Each number is 500 + 50 x the weight over its row's rms, rounded and kept within 0 to 999. Layers, rows and columns count from 0. Numbers have three digits each. The size before them is the row's rms in percent of the matrix's.

# layer 6 attention query, 128x128, rms 0.232, rows 0-49, columns 0-63
010:540441420544547505536480424497488484454562440493557425475487480569512519555470520492489441507478464620543483490575517559583537489475529441433638401427546481520445433497540502504426529517484505
014:543450451435580539510513559529485480531527550490532534502583489548546456484551552393529450600531529567546498485629489551437539521611492504405615507385498424486524433457514503468539406484569551
014:527515541468514522467507498547520558577532462464549511452577442487543452472516554483552465479614520512465476510528456523508493444468476533401527473465580481515458468521502494458469496530422498
014:462494546489508524495620512490421522570503453481502511462533580432432536433406463447540540606568519502457498512551616517506411493462430425572543507400472492463522516432451470452472531442455514
016:435512400465533508437514613506491459474515501493444461497595581507552498514483429444512499488402420590528426592525483505519529539421499495480510535494525459495547502493436519466493560444564492
017:508399396479565488568492570600510471487470516485492465504476562515628566473467485509514463510521495527570489563558580388483464492463482450414559485548530452510447480455574522454495520532493502
018:443504429436528463553481520511519512527414506543471516494506449493574560476504542518568438573531411537585549536544529480527598511435495602389524529585624567523444428479530510506464491475505545
023:483558461529438498406520557440594440563447451499453503531519517433472553517440484460471474445557488401524433480579556434433413567499524456492494464427454540519614546432540438459518519443492459
026:457468446433563458440393546499548515464436559534523451473465461482600460572607508508490493548570419509526457446555531532495560428545508569475408491596555596511453557495513448483503483450503466
028:520524600522493440571552512460521548476569481517476558472477455428475429550590594498551491574502497507431424456433421480521476540524482473555424498452499502476420537569486490535494484603526449
029:566490567556476411517510500466513545443489503529508532526553487464551468591488534466457538603500446462457412403471523473589488559462421477540584567450445499533529476490475553473613501549492491
031:529562520537474491448513511520574401563477580425453485568483515487490550580434361441498521394542558483466506596542586489553514501419557517432478539430472479511557456461431564488485532524471523
040:536481433510478433494482530498521558476551548550545606461474431445544469542554533518489524657504375567429382438424512525591504508537412465573509467517559552490492556536559517466534476526528509
041:486435463525473508401425528477524548494429524511419508461564535473539472523481451470473483431451543547399464473513517487598526516486559467447456623530510573568548519504451417531492518506475464
041:504542579513521579472524475522549513534497491397460469522473517553443549518455458428523496319536518496522508584586561523517452542476582491497516502441443497528513482398461562566501533539515457
048:505523403462599565604447396558441494576567530473541455479450533510537544468429489479436448430506518518532478498437488452492471504495426516406462590493515477508555433501437459437511538510444529
070:511472498520489365465532587523560542466520627511463497537530390506486444548607519520433528572524475452499454480531497546501590535509530457563534356531447535476456557470558598567432514559538460
075:507523530463491494511501518536511508466468416421518486520435568509446553517505530484469474423492460489627518550493535518343507535457570523531482398467468425483414485395543553529541571398565469
109:452447504507505595448455536476465608540448386497460462445501498505549396443442529456522480493503381513464387513492452503414531494449472424519528620467502454558509478565529448444490444420545508
146:611487486420511531442577494469493460465498488539535543576522477531475455405520522622511465465427563554392549534575511426464426542473547493523478474462423482590377545471573551517499424551441430
148:460436511416614551471473451522500564496568564531539490493567505496454574464507467481497428488513479502501513501473540492462568446473412484480486513352442488505503495482547497496454461452529522
158:453554523513486433561443543422552507536542494499402542489522568460493445518502572550431573501430401509448453535485590495435520514512488606524567535452555446522548494533501599501476464474477548
155:533528442516522454518472560474464460489413493565492460548442518490580422477585425501484421477406498531431467496510465477465480479496590406534576548478568501461442475451479566494461458487526464
154:480449536406500519540560583531525501523437448487499549417462472592500392490529431457421527541506470479536420444525440572556555448551490480449531524489498526474473572544474526458412522534497514
157:475514504479601485581515450506514507452496547518571560557505519504553374576398484530454546512578522519451513504547439515502540464635494490545492483447503525546547541514412494358573525548493444
154:449499547476447516465493534547565437502499518529472433561502447484471628450457592526501554514476533472430429449477406532420417492583478533503336507518534488437545559557435478563485495513575444
156:473490540424427559486550584425539513563557547487438522550567493549618449502558467557472541548554511446556511496560424430505477456551606597545459428466545468329534480476524533472513470421509439
161:520558509532580505520524499501493488510472443443483521445475433489477578546542508564521449522535547560472538522551582464476497485451526628512545534462600458471490525525453587508553509497497486
143:493559441550393405437538520550470452517586430415523519383455547569520526538547573498481425445487453507472544533529539507499510507483482564429421547504472536434566506494545559608518505534462421
154:404504525429584451460424450564465533534534414439464487536548412438504426533584553505516457449566460407592492445497515441457468487484448555494432506509489434550562503461447433406478506478478474
148:453516435429484437473576469492506493555582483524458565528495583532543569438530504534475539569481639518530478595560502423490443588501517439529495556566508478464506436564449463503520556544514477
155:541558507507376404509480465528503587515466484534444502556508466522523391490497519537548532515461488517434589498477435419534509510516452604468540584497535566486550497483455483508516448504434613
011:538453479560467398548545430398574409537472472522552511434538508563508548455622513546515519512489492492436568466571462552523486535462518492541510524496504466452506450433399491597497502564482547
014:496517544460511457503504446465489586544436473495373514535461514480646487515524431640384486463515456507500463465513454490530591459496477557494458470549404502568479482470557505518463453562498497
013:551585580520543485543535521434495542428450455477501466462523503565509458475530519398482495480487459453541477417478542496481555450584538506511501490476506550449504484568584568463467404537415500
015:509538552457569496486575486575495425587514483477531469470506474464418487444578521535403523508558502577426403609514536512446506479525544568491406525591455582483528466487592570497440518486463494
017:436390445508554483505473479509480416532490500556489423477561500528595542467475509553537470428521450538540500545602498524513600495449456437361446559591463488538454424495451506557401523469571628
021:491496532597588408448532429518519503439421542528506517565471478484501555493472498581519444547539498508645524461570503524488585513542512558424372489562508534533482530480567539466426513502548553
019:436454503459579574487479489543397498516548492464418588456551461519566469413614539462540550519444511513520463417538482494566459552438446574510569522490491454540456484515544490515477438518539551
025:483508463463492409458496495480597438539402488509492446561460463530546556533448556557518447495588481513628513485575561462487539472536534525398354485604574566523501438591448481535411565506508479
024:481554487526576507610454505461496517511568483580505511480462463519480434446600566567497560570413480547473456468392418601466456499545480535605542482455585524541474520626505464541471477545522507
032:533507515493456599508573478549481472582568481429551495553470551532452534508365428523517432488499545521433541627476539486479435518494582439494586484434448468472523517446498554518489460525494509
030:555549423415558599511570483518564518566571569568573462522446488455502479507494496530489464596515465597408461609517502505474534484479545460458500604384471516500491426452455527539472546578537532
037:408484452434511451445414539459518526459471557582497482445561518497560417487601511559445494483522488541459475491519495590494582467521488514517429511564556596480471496522532409469495561485485466
030:570520467463558517484552459495551461544586555529486410527511489540508406476485484598496542492520591503505452517570409505557408484520517461444502516490445513491502464448484574591425503577575522
043:488483429464541413522474621480505461491487480535540473496547501422445447487626607525492525569496531525509454484444549543462511528535535538536488381541582521435430581455524499552510535492483399
047:535504525483480421519410583481506537466491547535498478465577470495560468483533577484437468479465509524499472453498575593461638460422547523536494498484531606483501509534528468453499546399452420
052:389474470455410518460539482575507478569457395523501417465468472455428395463502448520487584490520546474443527521454430501479521555492586535443481460553538529423612476571451425483495555487468595
075:486499438513551564484495492507476486487382402444488352508473458435519461428472500522552472483511481438477534529529372475441540542506612539422487480517465388481483382431464474511430513414497588
118:509554548494429492550548541518488475472516440451535470483442485497438448512457508447464517498519417453623582621489524501366536551438530534553464347481507453497456539506599484483492506477579511
# layer 6 attention key, 128x128, rms 0.232, rows 0-49, columns 0-63
015:484514489552434494517458542554479548498454437546469433487486529507483585498347527544470522478470531614628560566507485455474520430522530544550528536502500512445453492393443388466493541495561436
022:541461594465434505632433573516447531483414393562488502514569539497479457503494446590380460577460439534543560574438426441504545493472534548549504503614428557471506477488443424459447515525433512
021:458460611508448628514395494512427550453470453528456366464518565575470522555494509507457515513477510542496534609494526454389498479562573517558576513472516546482489545457416475453518413408404410
026:532557583479463578514346527477538560490468461571452455468548511552490549469465549540473482445449527532518499580556502494372556387565622491489509522494489487494484495377467521487444492507452445
025:540491619483507479545469437407452572441523434419524502482543455468488517507405544579506590498477609482503539495551563559430481435583536526591534501490502504435449534456451454475456461490395436
027:471506565457464445465514481387448531427528481425526476461527507523480490574496515466553507528499553451502419523526570502490499497573479501612515454505558497488454527490481417534562416491449475
022:470502495536525471411577483441560509491572543507527520417501555560468500484531478375629453430469525473436556532471518460523371521585486554576447432441531452497465547491484613524594485447432480
025:452394482474520667578537485488437471508510433438584531535498529484558556549552491479472548513456472532386483635436500526572514477513520511465453564499448524473537536525570373497489442501511503
025:589508487550546502517444433578558528552525512515436507470482491563437464418490456504443458501531531493540644530459460481509474537461492503497467539484520405461403489518503582511446572558529580
033:535514580432519432493447548459517513399460520503463484455517418471501499502512486493456594523585493423605489424528573551465525494511498458599568442578501470456521478438472485518514512423433504
033:547401531400498599462445545441479492462486459483504548486510480523579488567598526498435593523535475460528506494467475528461486589532506474562490452555537475525533583497555396509478492517426561
033:481483420565585599464539501535541548589511446459565480561394576530601500428534502494528436469436427542476515542500452457548518487624442560472428471508508501494470507483584495520522524482443509
053:536526590457396631536418587418474509487484441519507545438544463500517554488533500507455545470572503514547520568500504495422436484531551549531579482495512488499472566401487345512510522492414478
048:513471491514496498466549449605481604560468519541475415481535496444470449406500495564456462525538522535553483444519403495471535465421518506506537559482438539541507470514436527423453533430520469
052:510395440461491483446533463468430464482554478419597523560476490483628514536519494505532539474461537481469537559525540455562565560620489508436435535572495459435484535568658480496523571508443585
063:515470500527462545356590513486471496446512487572505599471542511523591512532530516501519539510471456567554454591472517474574440463584480525464591542471456429512495584407615538511434536582480466
078:527585573510478514436470525422580501414526416665441547471576459518416497552486532525476517454502478574572469532471520514521478465503479542560563499429537574502546545460503427492458531584489447
086:484495457512508494464561436568515562499443495460364502507483528480492459449511426521480448551468572458396496467527386566539487481428495468470539486477571472475542514373505663455478520493441476
116:514420567440415522420581489470522595633500528524595435489576479492565557469467520566505541557527467501500549516565479476428511479481499503476522621525418434567487528543487443447474505506491503
143:442358565418481587535638472445396596497491450545453514514445477538451551476502525497459503517501556477488539526566553463474463548428533539482502492544479515551475578564497651513520491501432527
146:542499396520563536457538508460501547566468443534498491514541499628539532489406441536453443432577411473402485468427571502458480431573463482446479510513659552474514505493554498530511472467433567
154:462546523433434554537521500475468522519503559571545534477410508580516440517434488543453497522448398458444540454472488566500485483504517504490463462465515445548553503419459437488529482563470466
161:501452465557440547543552547394464518447474504550487494531481452457661528594489533505493514514496497505456460521573536524555509445453537510458522599445475520439499539462531524412536527494446428
165:487471517389532482552587599571402471497436488486480565474516484501509458536530545465524523516439516522470447511460441546516569528560587462416539442620434535572553519431496468470473529543506441
161:501545501528505439520438579494486498503498525487492547547484559476549526567563529502421474570523431516455489528560483463485464446471457487482388580516523602554500508476470429522479531494492481
152:534472451495470473490459564499461539482493462527497497438494495496403455473489476462645523450501419474435444483561426500540522506498444431507435525504592489463512528436453478481519500464559454
167:504470470472558507563496571504533474588517508566545529526519559490663450431392493542491527482548422518579550446563449517469479560474446465531444533510518577518560437478543730502511533473488514
167:506513430516624553537484415517537519480441415494396513425429450481559592454532503546428528595440541589454523518537440515481549525451432480535513510432595469570542515545562501490472550492505529
153:518515418414485509332456433482452443457451477504461582504515534553542504513606516464507602502457512535531493533600454561590547530540507479481526535485516478539536493479550506474500470483450563
169:527584441445502509501411466514482395436502482507458555470462437457572515493552490631508538543533537424556589436449517479495502548484497476518451521546551524523529512539550439571511442466461493
159:553518419479508466389476553555517502449557482560489573460520461524546537470497451484515581509503592514521586542552494515391535514471426545508519385407473550380509520529517578419448537556482480
158:523497527527501489534507544487506552545453577397450495497541434499523475453530460543573529465533414499495516449517488478521487517472530498505544578488471538434481489437538465469448589453420467
015:506429585380530549464420547583401507440460551556540396521565523564491495530510523480432444569580439534558409533473443436450580561522517489453517525541554494579521579484494481489526435504533473
024:461387457480539466436576471503431412440599571432537547545481450484469401545591485463573465520536544443439414447472496547598459550419406441474491478518520476490505504577499494542602514525572580
021:451434431515464486506558475497436476547556553455561556593457493502457474563489456524575442525524508512401489492503572472541419615495385546452519483395538550492475498589512495516534550531509418
019:434506392530510482486554444389547506471568487361487538570467471455501550530426477465648462526469528487475472488510581511534433554480515490514482544407571557482545489492449481569510528457504471
023:500523610513421535490498488488422506486504497506558531499465514497479511463513470514425462554386518570495575520405491495469462473583525459678467437554516488497460539485592408502496505452433472
020:472534482473542554456597521485443444514594511461534476489481615554513512497556499421542436397506406406422414537432529502546448468493524443484476548499465424495515532514558482607608426443493536
025:553575440566474374452518505481568549482432541577472450473470528495455495425436457471527478520522542467547588501469463427431534364489449495528408453546504478409456462447473529463540607471529572
024:410487487535494636502553544497469458541482537500486514481460531541495469533555521484399469522439436483406497590396480488535498580550545581449503571542471478548482460420555439500508466463451512
032:506552551464469401473477531468508580447457493497412495482511491431434517429406489484541494505582614495572530448528523529407498482484517504590551486496499533454510483442422583443522510418448453
038:464524407485495465438584494363530413494545521417535523487523506483565546545543517454615485437463476436472438504576549504547461533524468504477431489444559510488566516486539430519599474477479498
034:417545470506427455384485560412440497471504525440487525511502560464547485502517465455540392474500548452513436502545463527475505492546479557541474405528567524496516535429559481520625488379422485
044:540546561571516454574464475583585657512441472538407467493513495462414496424448489549506476541541549519535536438482407530437484481530467519586552506494480554519468483459410592540453533426465432
030:429531488491428410409576488475521522453585465536533552545524437469506521496480514485549477498404471508490487453529561502640457490501485529477515449543533501470507557515574564495531464522439412
041:519484591522446422557518471508510514466476491534357507491556428500379460497508451527434509610514571444476458421471480571445461507379550420544509533464477521584515472510465652521515482450550508
051:499480498575590374483569456511596575511505451479458520535439488526404498499519507519592516520544567466518564414423493492522520542524475543527483434502523562557508493605453685560495482516484473
048:520467470561522544465431604522443509401476515427502538523553557391618533467546516499557442485521479587560487529490475529489484467520542516465546537464475500412521516411539372444489494489476489
085:462582523568494383567585445531563494574556507555483478514472487558440464529479507479559494507478501458561520456428480509566473521491489466585423462496516540558481467614477648613536471532612495
114:524466516490483521518406585424475435553515485491612527551481529559526566513527516493511566491535454483535576542496604481464451538603532540489443469562438514535434535512487414575529483471430512